config = dict(
    n_layer=12,
    d_model=640,
    n_head=5,
    n_kv_head=1,
    head_dim=128,
    d_mlp=1728,
    vocab_size=18550,
    activation='swiglu',
    norm='rmsnorm',
    norm_place='pre',
    norm_eps=1e-06,
    positions='rope',
    rope_base=10000.0,
    rope_fraction=0.75,
    qk_norm=False,
    attn_scale=0.0884,
    bias='none',
    tie_embeddings=False,
    parallel_block=False,
    init='normal',
    init_std_qkv=0.0202,
    init_std_o=0.0,
    init_std_up=0.0202,
    init_std_down=0.0,
    optimizer='adamw',
    lr=0.00081,
    beta1=0.9,
    beta2=0.99,
    weight_decay=0.15,
    lr_head=0.00546,
    warmup_steps=259,
    schedule='cos',
    final_lr_fraction=0.0,
    batch_tokens=[131072, 262144, 524288, 1048576],
    seq_len=1024,
    doc_mask=True,
    train_tokens=1573000000,
    steps=3731,
    dataset='wikipedia_en',
)
Each number is 500 + 40 x the weight over the matrix's rms, rounded and kept within 0 to 999. Layers, rows and columns count from 0. Numbers have three digits each.

# layer 3 MLP down, 640x1728, rms 0.0315, rows 437-509, columns 192-383
543487488563554559512486550501613504486454443457507524532531510531462482523465491476415603500518604454549501570459446549520490446495518442447480548472531480509532598454427486553541486507510491516475510514481502545486527537503515466521483471482415594498531521435460523543519475508487513499528498472517476435462509500488562485523452500529501478470522521559512536422515541556507539496499514543594487522494531480523425542519534510514482569445490529467495474494430547438482540475513526509511482583462521499497534527503436462529567495530447468577507517468512491514501502504525468454
499552508519451471427475529484464590529503553489498447539495500519548537513506471479524490448497427471486515473508518460524533544490521522527464539539590536510441524420484448485572490538497488534542478509467501476495482486464507436440541475522529609510481496456545542501468528499489534429521500529487540559527495448584520496491431403562468540416489525535522475569527571463555472455540489434455479567502434482521467482477545494454491490476486463466453499487413503496440481485445509471515480465567481513445620466510517550428413450508463574501517476460458469490522460521487516510
469516509484493440488447498473519484582479497533545423453468479492501513486528534490506570489546510504490438497485495589486423490459507577482423486512474476479527553442559473419506526514502393482559483483534475487555510495453473484541519535438487440496467426552480382454520463579510552450475551515509437531461543465525511495451524517466473483472497511528521431523505561542500457520484486478484488492472478459524578438476499572437551521460519533488489520510498422505497373564528469509528557450534492520555449472537491524476467548507537575515514459504392444539513494436498498594
507515516464551557578495538476445491481526555506441562495512494541502543526550528511481449587504489530508511453516442545492531529500547488489546450526482454480485408541445558545509433506549472481521514474473477507526500577551506548443573536511511552545471525465545479459560489494444510449438486458485593554550529533512559569460541495486499557563566488469523443455435475488404522516504511498470501536479500525583479518490545431526526455463509472460475493509460512535578563497529471500448553457527507468535534539471516515468573494408455487503572499532485513510494539477509499526
562517499514545475531499568512573483539511568495518475437523541572558537461464602553496474500494506398434530519468509478506468452438465600473510434471442485593485478493535469475492532478419494419627499514513450501532466431454515445477504470449494511494551566529537571462487507520440501523458427503534559551427481473562448471481515469567373560437563495494466479561516468475523465522549468497483492458528435518452569539459455507523545511435483503536515502551535500533479478443509547537545498503449464543478461549500532495460470507498498525522523491537447557486365503453483509528
518491471449531510539516497442527593451533529466564535463480463402494480516470537525427507538451442521521542507481509488448569525508499525475486480479430563418503527444490486489450484501452422485511531502469429507422464474545533483418508491459455506496453455488453483532585416480475518539508403539476481497460578458492482570585465481473479459563527493560525526466427503452416518519504442514499437576542457472537479498480443514510485480503508507481487475457504529523577515515609529436557535493505490501510535492469503476482486483520490489485496496505547476512532501522529477512
507488510519471532507510498511518471523485513485584465472520495557496466478534511494523500460486487469500482542489493498469550543466493533543451524469526457511469576499459521459515486410559501524498443483441430505496452478502532514524521545501491517460500557532482524451461613453507398456490466554466488497469472515495551533556529455530536543432480475534514479526505442544520510548565518495502554519502505510544475410507445513520495475521478500486579584482508463517529465491527493468509495538440476492488490525523527499511426530479505533462521426503496435531483558539444535522
492557574515473546511490496505478494493452463487559425554484396537523481500462490485456552479468496520494513522500515473514505485505510505481521468481565485497485511528525504482481568473547523523483476493529421570436478541496488481484511451505481507468479499483486452555507504443503446533550478541456486488538442450505567463550494596514510479553517533445435544477507491520584454487538483512561547448487464525464519456538516551509452549495514556499522562520538449554447527455520510580553536540565491537454508438551498447559501450527494445493480441465523469528487493543488469444
499438462538631487551510443559585482525524499574396470506458488475509547521552520517455448596499492432503488535484516463481445527477465461476470464485544523555451431482499509529474563496524505514511451475508522514558490484535488519506481510455517518484499540528447457482503535503523533531472484478634427483468453458475505519437522553491588552524503490549515600434524507557523454413420510545475513461542492590440519507551530618528476487507521464474528515509452535533510508504537412556522502533490471471559550562451470484485518442450433436461508493467490387468503525526463490517
443460475514503425483496514606495530564541487487456457547531499435496444525548534437544537462504456473527482486563549505465503522464493551474485503593462474507479485505530542513521520555484561503541553447476615573543462517417512534600460491502543582495484482537526482558468474501444500531455524464589504585470486478497480459497453534448534455519551578554479493543480483504512532392541452574515482456463459452463418507514526537558505522586456533460498542442603511571500534477459434573455531577502476499529481535510454493535520454547590476500501518567556475536532448490529499558
491496522533448522510502460526535513512508487469517471548518510535512446499460476515478500453515516448487472529541533507447490465512534457509519448525450450477502511526405483499435511532519465490455523462538516429469521500490480483520527533399512481503520534476476521434444476506501355504562449514473489530534529517489541513494500493476525417500516514428545492486509517534507504522506445481529537465555490488478484465530578492469495464455560498470483510587571522488518519508525491522530521516529512442517456555483483572526489462551525395523406544451535558453525558483496527489
533449534510512436480501470490574451527543492503549423459419495360462501536485504549469505513488528493565478456535522590509487510538475601545493500509521417453479534468538535451535496466444473452479495505522436569476542506549501526483538486507439520489479501548510549442531546507534445502498473509550481528464460536490501485532484502560529481523538509518565547503539579519531500579526496535557430502581503528551488473518453566459491466466530506541522415464498483403601460497482531419489480482543493459567521536507539495513454521528526530484485434506500448579591485434586551477
579503509478536494504491506477499483471422458547487501540502548510458406498557557503504540513546513463489547480520597535516458467500445518492522467487429490482531475428532519553480552452500513526590546437432484497463533516481434482660442452468453605507498479536410497553449541498458472510523527502454484515400467503507466427502500514487458477498455506469528469500550372490528506490497515546446456466512491546460505495548505562449553545538510485436505537549557622530432512529523518543426524446446424484488546500511481512493504493609558481488492476548525464512577491557461467491
438468507493473505483448515506492512528487514496537433458541510490476464533413477473469466472528522458532518526439518531503496556501531449528475501534519478497551535533453431528437587484487586475529509550525463498567457498496458537544537497409492546502509517441506529464504425516607494501465470549441473464535489496430533464485550494458439449460545407510487445553511465421521545476491553499550521454450520537502446428504520436419497487413456473435464399548500473509465513502558506503463449525491498491447512511458452519472467532540489494502475563444568567566484552542452528446
595595431562570479454427431519501542438513514565540517508573473453495448505508499507547461428504534558465449462484546531437510444501483514463549448491517487407484543487461550466469492517464418477446514504523472486496488437516567469488534459484560452446436506559524513411499554460523460492465549551509585452528496497493468464459505443526542567462501408552523470474481421438473538434451512434502552453483517458490532466454572383444502542464500478482521614513420569527473587527449534480480493502506491494557516458520497562467541497478451437498472549486486469454481461524472509439
466528463558469486517522459512453464428497514520518492472441513514500551575554430473516457540470499469484468488495502460404524488470545526455532452495569530517476513495517435415569629497529472534542487499598513487462507515523540442498458470469483415345529505462514443487475590480524516449422522493480533470430457526519475539477448456541526508527495528594492468542515466544509446543517510445506477443483516484440528477562478414498455537470554430554525540579507516521501515493410452503471416521639517530491484573514524520584479457507490488428433479481473462431485572501500524430
499543476540499483552431506445552490462543504579515574517518474458510486506486437507501471561443466468516526465492465417489516447444452463403576490458527552489449555485522464507516502545542569439507456416526515546471446551495471517499540494494480451457557494508485448497550505443523496552469461541471560501512477503493498530470461479488565497553483450589470426460523463591526409457474485471503491517532493511504467449476507403554477584557433475493479464486470572503486464491533465502466504478448478477446523513410517481509480552567510474503518556498531554515527514516516464498
582547503444588469554500506504597468535476518436502496501471548441509501467496509526501504575452454499489486474494501438553524502463502464532547482498509500516458481526489428502577469600465510422445538535479521481458565513453456539439549510516482451504525569519525560490603455481565434516561476511527516545492489514514513514487491506478450607473578497375434500523483426525452568492441527487535497473426485460564455489548532564555442558549549528586508528504422458526521477501498440449435537542469547444511584538534499481466456484488514470492484469557514428514530522507458446541
501490495518558502542521518499594522514487468487477487447488492501499500496486557408504513494530474530491486520464459520510495505503537472455547527538532473428514509499504473523501501498508435463479534495451474507479437454448533388494384498512504496507466482534507437552530405520398520502503483449481501497487543494448464453467546513520525451462537477427557511455499502420548555443540486564529507472462542493529557491490495478493503473547498461434416475477504492555545530533436511491520498486570529486480563524565520503461555489506491503497513543521468525480466487485522465485
544498480434478519473542533457542520511465505500509544579541517450555474522491449473498527488469488461563473463537494478431469523491544511487506503433537530457518488483490507559511518500497526522458411503443549555457530556492527578456490556518499510453534503530499589439536516504542465505517458541478499496516487461548517496535546520434520541430522497468476487516574562562516481524405493459527465538524581475558450450503564489546511495510498581527494539485545424557537478509480461532533463488610453460483480485445546502490512417522473523506480455471515461477442450495428467511
506458414478409473542510503492422485386524471554525527410505465553603548504450404502511446478440488492495481451507533450470499447507429483571468467550536523531497465515523485460453442441468541474506550402491506521456505507611463456547497458462525534494500472501501527514534498483494481459522536549526458486472439521442485498455507497542536506458551559511502572526556557475558492584457504431494473537559475557479484474496469474470486501519544552471542483455462519496457467503532495441531519477455501511486482496521538517507478515494470458523514515495482502527545491497449481443
455526461538498441448493551511461449459468528524500555499476554500519524546491438456515481406532524523513514529489491525575478495510519486478507489531453542567498532458481517537414452491508446529433458559617399473482488435519506444506514533539501413476491501503578585475513518437432432556470507486388503505456495480471465524566420463500525477546464437533533484493470466583434518554526477440450473546506471501497491518535435470529534505483528523455574400438522502453461570489541552460547498471517447549543552466489462535537484466509463555500592589458511586500529525490519564525
507476494476532467441452495543467439456513476526537534503463422453512482542540459493542497522537514484646414476542511497508571504538552534487462543571525544459499485421511512444552570532544505510488512527438585498457475520485424571516521533563600465413477501508422505490484496471466534508484470494418410519482565469488498557513444519543552550499469521452520505473483475530406492497538466524518452418517479517520504513539533463492487457574521463551523476461549572508496506427508462466425488464502528549489510465499522538496519546483484489508480529505519529467495536494415474518
491536502515539537530514531463520514472508487518512526493458492503485585567501524508496486561513542421494564552477488472459537483463544504515499534569529558489510593494474485507476530488520459461550499553524457538533462487494517484517477549478472517562482460574548491546554561495424490529485525447486528481495513513530438578436441528506466499562473518500489519466460460460529471521533464553507458522528481548493511474474493525501522533467530458536503471534483520528543511463484551495529541515498559487519510517535515495575492489505463497508551493475514448465506506498440478479
452491540515459454474427465505522484445519484454472548510530492515539525509484519563513520520479546490467424493486465432441496462553492535577483470542523551476504506518513505509448456528508489550502536613494471520475496486547486508493463424484440516482505520550525468574537514482482449502538457557526483549417490550546499595496541542558477521476542509458485508465509451483520499503573533494556493478563425558479469501494455586461459522485517502499503533499458436432500552588528550493514444467489513532574487551559497465495538475478452525592538465475500472529517549490489503500
551512530541537457490503528476531451482483498510531497515590537505503486456482565497521389494432481420446487497475626497456502516439548538517501541525500503546422508478514510550528488487479568507462437409503444510541532497511431540529518450443463546497486422483438488576542499475571498472455428519566498486430436545558490526544489466507521518522533484550428505499371412535489467526490576475456476404476473483603452477500517587490512450561410527557501484486486476505504508595507507480453490458436505483478505486650418524446472479570478438556423516511477446500599498483517436484
486472545497508441540520479481538522473489521490516519487478513463509482523471509490546508502506558505536498480465530487545478527560567493537487566558570584500478436564457442496503440512568455521514493515512479502521506509506426458498538415553520521514506468574561495504481492495570518516503521519473476510498517545509475537509488483481443531505467511570483524549567460494471437494487534500482513484536496519465466447539549479483461463506465518515530528480543498494502474527487490459489446488465487516584534533474458540484483519546488481510442496524518474504521522523484483541
504471471507456498457472488459453478521454501516450549525570523533545512420523511513492545476482495570487557523480445475517560546520506504612487544504495498493488525473487491484505556470467492530448490502558513507520544526599507564467425484538453387490452511491500510507453506525466535481500459508503511509532520436468488495429483472435508520458490487481538455513515456470507542506497527497467504464554447550490582482497464461405505554492493472553508488520551552520416464458497519548500522520503493438493506488513524479464549482475469550511486527605480531461514558459500549543
478461497410392465472488491528484458551580511522469432498570448495533508457548482533503507502495498538475485435510510425471524522468519450595529470519547466486495460494552496496493571508549548522457503514454478485498441511484461508414487521500481445493518542496590481510522499544526560509546470488490503515415471553501548492547542462509412527522532556566508532500553509511449492548514462460484555494453486499564586559566516594474484546559453455432500518447520472538579507491359413495497542482515467462513519477494520489552551415513466524551518534469514548441449521498496490459
514550503495511492567490457463493562558455500544553533509535530523527541466533546559459445492494482463444512490571505505430505558490580494569501569549520489538468617542582490550504504521516464471402503561476498548562504461511495528440510462487532481496498479466494505546559586485468417506446495446540525411470418510481396517544533471578439540484538482565499507453471475516537442545521559443508481428579502538501469533509491568526519567457511508465511481505464489560623522514479560550489497512487514481499618588529476506528445471515464514526470511483470568603373448517499481563
554577488471537544471461550521493493491507519484497490513574463483506458529575488552523491497505436411501481531481506532551480497502550544556519460455566483417498538548513509468479544547536452488489528457505479392504541566423467483519571532521482549434492554579462555439475569476522467483570491486540476528491496492479456486467482508462487533454493439477532438493511551484527459440529463568480524499405500528553508490421483431502554541475443499447489523480524531485457514513553470465581499546521460555518516528469515528513514445501550544521459413490429560507562458540481476489
509512459502467446497478433579443488508479520547531436487529547517504472531524466503458546451493444516502538523547482505472481511454548526549500467618502485486578457555541550495540580483562584483479490528472496426519407471504435534477564609537490601484500516468471397492432489586456518576467477478480506430521464406511556541537530542530475440454518599561515427483480537479582430444484460441616512456445450462458431471522527453505472491433550408447504519554502553533553485517466501467451435507507546463496509498566561500529428523527576496584493599521537484458494562494489512523
472581489485473510433536460466475409512497565442532459525497560466465582538542475505523503513505541421488554385510536541449500503448550483537545508558468507514522472532504428525525560476514493439550541514411470517477587489446484530408513491518530570449586473538459528502560407395487526557434462550512475472492462459492515540509523515492480370544486536507501544510547496532545517499460411561464469501487509463503422489514429541499535483519490512484527473493474569531462574500545465501524520435426498449504469563435468524602452524480384492549543574490531489502469510509461527501
502548460488529519504501568507535474518559424508482505500495463511425531504520522528501539488546495517557586466438514501586472573483428505585514415560494454539548525589477484517544500479476492477465587518529509516504464505484487539513539524511512470518568483453519443460501523575472459542455518531468494407562486525501548550482473457508446475531486451521482462548472588478537561478486399478471549453458459453570413481501541480542474494517456528566498525452389466508536516460548492554523560394522549536521613473465475505453551521567516465464582543558465455532504410521496531496
496461539557485529495590503487491463506554484504525444494462436482451522529530481541454527429540537490459503557507514571506592517476396453472485452478513475456479521534431481447442529497504481523430565547476429504443502426576508436449526449482486457499397481502514456573590523520506489462460517580512465536416470540539474520507464510490527487532515555515573538565508486574514513466523471478461458542480503455470561544527537511464461605504482431457454507468541541545532537440515542506452519536474545542538463455525510481504481555539504480485444546535502490547556525533540497477
379487532517522576465467509513523472543487433464538545509495469486481518492541476502513461471491489543487493553461536528453436442470494474494433519444553543520530472522444446451460488536512533484503469538525472478502422431532487418482515519539518496491395471425449516476508470512521502453458545554556499522479463490493498457498475510546527507554506488466578501540501444474552424565494404457484447476566410436404446484531522529450459443493545517461494583566546514462506557473507586483512551515481484471489468464582577473537545531496469540439504517422550463498580524506517468472
483502437488501460515517437476486435556447443472566499497469504468463527523488511535492527530516511519465507492525501528533502521480456512469518463422453505564487504526414560520510490483479455492441530492477471523542452459497536436492544534601536388448539532503488485534510492486476455596493496506531519461556539526484484442555488542473479536551469463476505495527542464489538499514545478451462490509425509454511534533477494520449501544489549555488490465473530561525485525531482542489471544493534446513483471477526530483527482411519504527537533472520467521486485500503534510503
469438464461480429539409478471532449486477517506462506468486484445475439458451475481528479498500512540549477497421508469558467517454499511490467449526480463505471487507504488497507488484493460483477529511518497595574524525522561488456494466503510483548448542528491504403489523470558468533465513493481586498500472521521546503538431490469497483504448576482559473552524486549517527491466599603518530551522408624477464460527468535466478557509539477479472508491491593474452427475513488471457515471482489520423457512506531520429466509428468519505507575488493454502494478494446410459
483472508491494553472460512500503513555491534568523491444500466472469581454491482498484485518521457432525500464497494551448467569475482507507450479530507542440462546454515445508430449527508431500517511478456549545485497558474510578469518552431488543483531474494506546509580457429475523527448465552584506499530401509517491475501504492488494570565500472473543443474451542536507470528512547462548499545581508487485490468601468499528421536438558518475505607558411477483502547549470502423528522476483490453541460512510493543533417466427522533444584388500537450469555539498527579541
534542473471514533487470488453570513525487515509500486436522449536534435537481585472513491551437433460485449467507426533550472512529445462463614466481453502565454566488514489422541613500499550510490486459480508443490447488490515423498498524437487506476483444439492457525504481475505562516510541485482557459540490471505514469516539555578470556481542444568454497456488494488534414477558525479504551464572515499523509520538586457531513468523504521514514529535435439494512478540482580472552486532481519506520550513507536456447479539529535496509541467541490547539531547506513491414
481461528528499480516485567453504518451509473461375508486448507494434494536403469454489477521492509479464547450454497458526517496547555520485482507470474447435493504479513398450559490469479541513476536558553584482507541466516456492495502551525523498435475539486455519506468455498442516470532461418511469491532493474471463535536589508498473434528444491538518489518503461479497503467460470517522511405483512533463454587549569495530414476572451536550518514486482493472448431496427500549515459499527524526445473543521486501462420487509466531422440495502477497510531527511489523479
512519477484500510492442462559483509500452583527422524480506528487566552466427504475557486581501492471474481511496485524515496473542508460522454502435550451571503481451499448537491480507571490539604543482506470451455494509515581439513491518512482511465492509458489515443425463487470506505514536535493437521472441436516469428524489538542447467454452547484469499480522525459616500511506558505556463520529583463480604493462519562468504471520475558537521465503544406483441478463478500473528512445568403473503447484470525502503447530515482561461429487440493550515451511481494543429
517507529520500527596442523547420479482455504519472532546439481513441505502535500561486452512507405468499436399528488444444600452553492559451556547527561475499452544430477489480480513484436560515533535470563451523499536503454532479380541436559523494477494502443518414566480534611475556500488505497526475483453472470554553497495481494546512511476511540482483526489505555486468493524550480544496464533564501530476531474524480532521456541517527475504558449475471476537499522499536524467436409484551536465578471515497430418463510535456494447524433494509486506473460560466543525483
515489514453483429458509541528467512502523513457541537509499548482542518436426483459441557499524507490617494506487552521442383453412553513557502531483474396482496508526553472390514560461464520545483553543512532477467516488572511515492465492471497570513490483518518560495502497440523534552547501523514432549523518455590517526539510505458511466490539422489493505554489482533487535470549537512540501530484518540478512523483498439437512469570497489546509385533521487458485447492505471410518483493471486520548511541515485493515546487628597472467434458560408492522573465473475573455
540544460535554499555500572499506600516473405523499493542520530552472474552455565550578479466466483475545535488500519461507515440558550527502439405497517533568490503561529422512461477484536546505495573522461495524501421521487498538473466478439446478501455505542489485542438486531519515479543551441471563485563588469521531520487449573497549501539529435531542474547466519512481421427481494493517503568558503513545494455426497491509520476466435499413496485477451473481469497520505477523536491551501519513501499543489541509470565452517485500436566419496479548493512498561491495554
513586462486555502495486434543540537539497498528528536486425535456541538537517483517531516544515466526495473551457457533525544498469457531437493506455471504582519455499549528528524509465546461517546504532471532433475532444502505427499458449565512581541557562506498494492472462540526447523474489522525553473506489478573512415538512518544438481559497510561511510477529478583485512511513472498511519502521506488467507552477483518458558480441477450440484437546479569527530481477527595502480473429505509509515398479537468473528543482523527466505470509453547529537454479484530535489
537465480532456516486472518493449409528471538554481456485462507466536448511523534527512565473556549465505497534519498501552503499490466545481570503554554466552477492470533503544479493523462522575533531440474480457498498449493548457520477516442516427495494538493436474494485482556507499482558555471547502510447549553542427456536501600487501489531489503491450500493424500507556513434568496536480530477429496534481460467509474505510462502527465506504474462476452497520395394507467522475490450464529433557497491559442553462527509569469392586542442473485531470449523526475461413402
469512512515500484473516445540503521454493448485529553476528511522527524472518492500451434479474479503528482441520415492389485568579529483532556520490452600495511465493497516478507519566485429511483568492531454499485469436505476539477510482516471507419424498509549485521556491485394544528432428553455502485487547485472538506520580446540483495439526546445535529564483524481486527450519488521468511478478494485520480576506466468424555514407545515427470501519532492492573560499489436484507508581533495446563538534521479513552513496541525465486514491438521498496547496481522518513
471485498478517442506524548550486498601487509475476488519504514536482554553611504483573454508567537489404501518562479467477486523485535469404428492489502452504512523456504460511450510522492501529510487527484444470426553489492544423454476524518518506429525492541497546523589488546526478481456605547451444461472508573555483490435493602469646525512499521546523536481559564512566497539555494589458518498466601550481460555502457590518519494493480469517468545503589443509487543442434545500551466502480498510544515505568499554526509446452503508552443503438456557474594589470532494545
521467560498516467437464475614487483476440471481593492487494470381536499502506404503503529452481524542520456479521594406524555553527493477590475460461478492512539501594509523511499570526481478492481500427502576413541502446500436500502463488456498430462465457556462433559414539444536423422490484565431496488435461498495459493498540486511563499537562520547502489491506531540444507500568539494462504450469521457478544446548523512444492375469533514541522481515557489524515515536498509515508498461520553441463554434520460513526487493578496546490558493549487557608493483471477513498
462496498532450479470466516517542499549535590477476431490510463593548561548462563497527466468509525559489517491549524545455497529510481521505465539515513504543471452496530435500475495474518540535496464439501482538492538464504552433540427485438469487433450500487444544499562541490469485420480475530527474511488444524510511463472520469540528541455519479476490545529485496481555484463493486488525507493460452477483545473535490509496497541445484495477496509503507464459542556479527545567499536561507453552524523479480571574469497489413489499500490493422497449499468512549481491475
463540505592506373446482515543495442506506507414499528533489462457447482530553514561506546430581474501552442521531531543468462521588541481474442533574485453464484429472562581497456451571449485505537535549547459531491527433443566429541473465543518530509545475537550503498522514505399544479433577490486409537481506462547422510404447509502544582517427546495519500442535478552493443473481499521475513494511455572484537485455476520494492431602522439545499525495524532532410538422497507498474476504529532525513430488481495482474491483481520450471547525584502503513478516477480528514
509553512532511491492480438504517467476517494521538534431481554474498431588527480523474566432448512494506501543475442498432480508493532483476502521561515498540482436484525425486471466492446429514453448457526416555482568505529516479506508477463453458513506581497554539533513520461503410546542499512504528495527536432512461470564537461484484461532582420561533527493479478527536459544508492514427476430456457494479558542405535444476527498503483511530490463460476514474500581576510466547423474512541453543481443449512469512561446499555538474478456542485488518490438509514480518523
459478474436520525501475580446562457467563587491525467495458443549588513488475491600513533467451557492521537499456517505530544529503517482537506511547468455598544514513495570480460507543551493504476532502472489474491545574545459523561542508447482523527501526495516532521442450445537469474488471522409495508475430492535597527558488485532449552457467554529535471504475507515504507493455452491559469476457427551464558373583539465461531607447483491479527461501534490481525528545541450519521559426554482544457542467417498538508546528484528476506503539486480575534504504511497484452
491483469524492587511535488516467548479512460469475519535484499496456480505394445524533444530496524486558536458514512485553469556543482472550468525474536525510506515568495504524533508562535456513483523513509553446471530583462410559553491554482459573553531494428489467470452494475537571451538440444489487502556551456516505507501488529500494459482501469504557471504480505482428477525471542460486497534428518430506464501487557458516470466472512523533486478512482528452556412419474485500514552479455510523527489510530444492465516537455558456407492569466461511511482455521476478512
508521426416477469540455463551570447525523516491413436481449494471533492618484481502501551478514487575485506467487539453560452513495497480505430497511571582518534437495509469462539603576506489531510545454445481521434499478436539513532471499468475477495603456482507420476472476509528472465525478497525437531500471559508525508527430550479506482475555512522502509457579536543460484556478443477494527546500488586491495443504584457451415463595502558521514571493517455499460516533462498489497501487558413527485497509472484496466534470559487441516520458555504491505565505520460510475
498485483417516472475497497472484535461499476504440488484459452521472488418513512454508477450482531526468458548497510473510535525481560518477569481476442433407505532487513532484511421438507481497490502521539577555495554501521494498497480505523472473476489532524517539531481509442425509557580504530427485556480509552445512548571389503491506510459415509417439559443483500478512498533493464504564533486481441508512524477545473487499546567562488470553497471416490445482568526444487470471500465423524491466490462591467460482549559461520551466495440439499512485409546483551538557504
504482512538507517471535430500495608490513507529377506485563497516475580515513479480461531456416516502445583514468474466445617569409585533603516473520499554474464475498531403538496406581491516526539533542496519467530493528509493466545460485521460455475518462457465543444469420479535498480475536555489448499546479442477505517463499419545505531472553544503503513456557520490586527541514557417473487555504485461435469486440534489506529513536528460500449515538521487460492433466505522515513508449559506510528492469467519540448419518486487545482527472496455553477487517489519489507
483493535465516487543479482500526461513485527490512482461486531459518482497530525490534447447479565481536508469525481522376512445550441498499499441515456536444502562442556572485458503516502493428543463509564507555479477469552572453557425553476526475548430508463551480506511536426540435493432498521513549561471542550494458477434462495473508544522528511503458525530540510446532465557485465539534583546505498527537458474539465479487481548488513457485529506517521491490525537516508534471463462457563500536494480426480498547530461525523549528414483495523446461494544449482514486536
481487572530549482517507459565443505564461481485458527534471571529554506480561451471545589432502513484505504548569514496447488458439456486437499507533542555518515420516556503529506455529444480519520483441395475535497545485516496504451466424473512513483493497486419509508441496499474480567507517484510509445536450441550497524482543520489522589447531482442472482472438453575525500458465597442483461481516511455487425502507493572515506492491512495539494529563457482499507546493464488521542547492551558542642494535598464397528505514477463433512447492468502461436545500501540538554
517521465494522475528453527463526587503510511514570513497528540464487476447511463515482577461525496465503501456498508480491528481518479504525531479474508549534499517555492602491500460426471443460622466589471504564582509414567474481492452486495518503580505504471506496501462427545437501492550510435517445526445480564556468517512502568485521487596484476505517514499546502496517524519496548524485358531428556417498469489473499519449487494591463491519478469484530517518510487440498471566535496498538569458505476481554509542487494490445531473482449516456487533525464459514518566525
503474512485479503507478480460451508522431551481412533478474490485446507555459504484505535523573521485535511494492468600525459460560525559537504502487514470573448507558509478457575578441535552549507448462489481469473475548540555552504538509512518468465440443506533446460499595475473455497432531542541458492526553446476460454500428444519493491503476536578499433515483499548515515481553559515517572433455602487547475480486498553565495509523557468564532468438473508481467508530522532518460519449468443457478461485523437503531501469482562488447569443543566446484527481478542426500
541499469496508560448498511554540508543450462547525476484466496449508477398474493506462493450447488511544564535454454585468512421514499514500513572455551500502522481418477515554483559490502472475482444516497477492442490491575548509511538448474499556550479503524459476505446504603610488505504539568450542437495520542497436506484474462488521442501482502530506448487461537563461514451491526405497546461560489450445489500475478587519548419552454560490492470533458559528428495476545549569533537494459577521531523468509488450463487496455503522443446514475477544529501584453513470465
444546506496442511487470468539483432470491439503415539514555518529481517448473524457494464450507461510463602436514431533464492514520516473576453465496552488543443559526511486484495512481497544567427458512499520447475510524474544507426539494553477463425519486501446552575525505462479578499519534536447479453503464518545502563457488475555481490524502539532495560498522566502488469505485468567529533489509483497534491504559446482426416567482509451452457530567501508516547519513516514517450523522494535486519542468470515488512534506466482565549520464550530524524489506523508541536
566479451450546462512531550487483530441515438461525457447533488516517477496437529477497497538485415568492492480524521487492514546540542455533511469524501509374450505511456442455503545593555474468435414497567511501525499497518519582342558470506510454526501534508520519546513480544476494464431505484522485546520564478481605534435492521540530533597433504491477522519483415439453533435515520481478557491489505442509493434526506428504494535585569544419496563446583555420512504555450572558478508479498539533526562463478538520510491567483538415494589390556486493563518446511425568453
562555524519487495571583517431473520500512485583461470511485499519484443490482505536482539496528506512507483542457467414609495495431539542458507497472497518539490573505572494540521494495501489510431490477515475539513512548542470472517505557534485519491549491540525478459459524473536524503553453522472520468473492475515493499602482514435510472546527520471491551464511411522486515504469494500469450506536473469523529519458521500459515507493502530535500452570509562473556529510406422536512541575417596502532524522522517557523467569564537486474556541490485515545519512533508511528
414497523435528519510526542474487540526503516526512450433560478615447515464530483476554502483552611532513473576500601542530532450489461454466454478543525459518519530502438547541520517573532568480484473475471473531579449363494486488545451470466523530475457427452532447501487492571440484524459481538526502467457507599477376504492547520469542469549446577440468537432466459557493484556515525472462458546466474467462514435516535480501530529545439458452471501528488526536450474512470451538450455513512490534534471521550503581453482455468454479532486507513611464541546471450549442525
512517536523461490494523562524406518479517500528493523518474415452506490451527464433468500498457530491529520476456555501528488467491600492469540501452546543453574522458458465537513488468526377494588628422474527535449538579504514497491499518476528533568449555422441500487471465497418515543504430487567546495571541515475450495546552454385495484604565543435521552497468478527509570534567441492458510535505503488461492501495439549533520551529544604583483460559525526375419457370593501485539533548509533534451467513515578454563446502555565475537522572477431510419479534481429479443
576475488506497510493431498520498517454475504541530498539584485507586484468533467483477454542493467496461515443470504560591499545453551515466478525465538494507545528464461478466486514541488495585462547481448494601452470530511491450447497505487527562446508553524484499459521570521491481553597543440492500485482455453540437442471467594463536556483523569468538551437525476492562518565483439554537527530566492500506508515488446564556495508562467584516505480483388471510443555536496473459502430544468480473502479485453538412457535435541495579576447512511488518472510490501537420494
514507519546522562442542549446541455509520493498536525552519482479540514530460458559474507460515470453579517526590508515506447516507468500453540524514513513486527480413536515518477546517555458463554533549460547525496486460546484496455504478474522459477530483452538450437519504551449480493473514497511486559462483479518519475489504473446522519512476473522514513465475490454479491440515505449514467539494509536485467472456438543473519494495525506476544556524447549505482483478500501459513543519511541447448473525447429503509444491466513476529563544538510491536574497540524505511
501505511531444450476541470453455485449494475489492536496374552495467424461512470513429564465473488477514476539511476550558532504465502481545485510577504507472456498446504591545550468479452461536476593561522466461502472510492569575495556489497577463535494487541493529476460581389505536497542436631475467436551535467515517477433449489534534466463497431550454487561480509461504488417474492522432539461488571438505442492465598451457495525541486451533534417470509570511397531434532549477535590507561495500408609467467422504485441494545592556464497437595571532536469519463502506528
405494503524517454521541536528459481474522453604508492598482559517470479504500449528515430501440451538474547481500494590486487548525529427545506496507596574403458524517525512476504465524485529511412498515491445607468456609554523544461446489451507516422464449499608491536580466453563508554481499511518482522501509526515556527504462508478584490499472454563515489520464436536483536521451516452447497474570422599540411572470576444511459557555483482497499553418447482548553550548481504446529572510512499504487513566501504531430509539522503490467571539542537537402468463509480524490
483506563552457517503497456545426533551474462487542471507475492493515499483532513451496497479564419507504563540528433481487487433438511535520497494498501527516578449479510543461508440461480448465509536480474492481469502480484465526574411529524491510502505497540461454564495515555580494539528504589567508498501523501544491502522574535499525534500560534387460459465498444533559568448469522549478528539472442558447415478484447601440513460537512501602505457417571447540565438492494473512475513559533583514472528474538510560495446421400476577476531456523497506479495551475532493499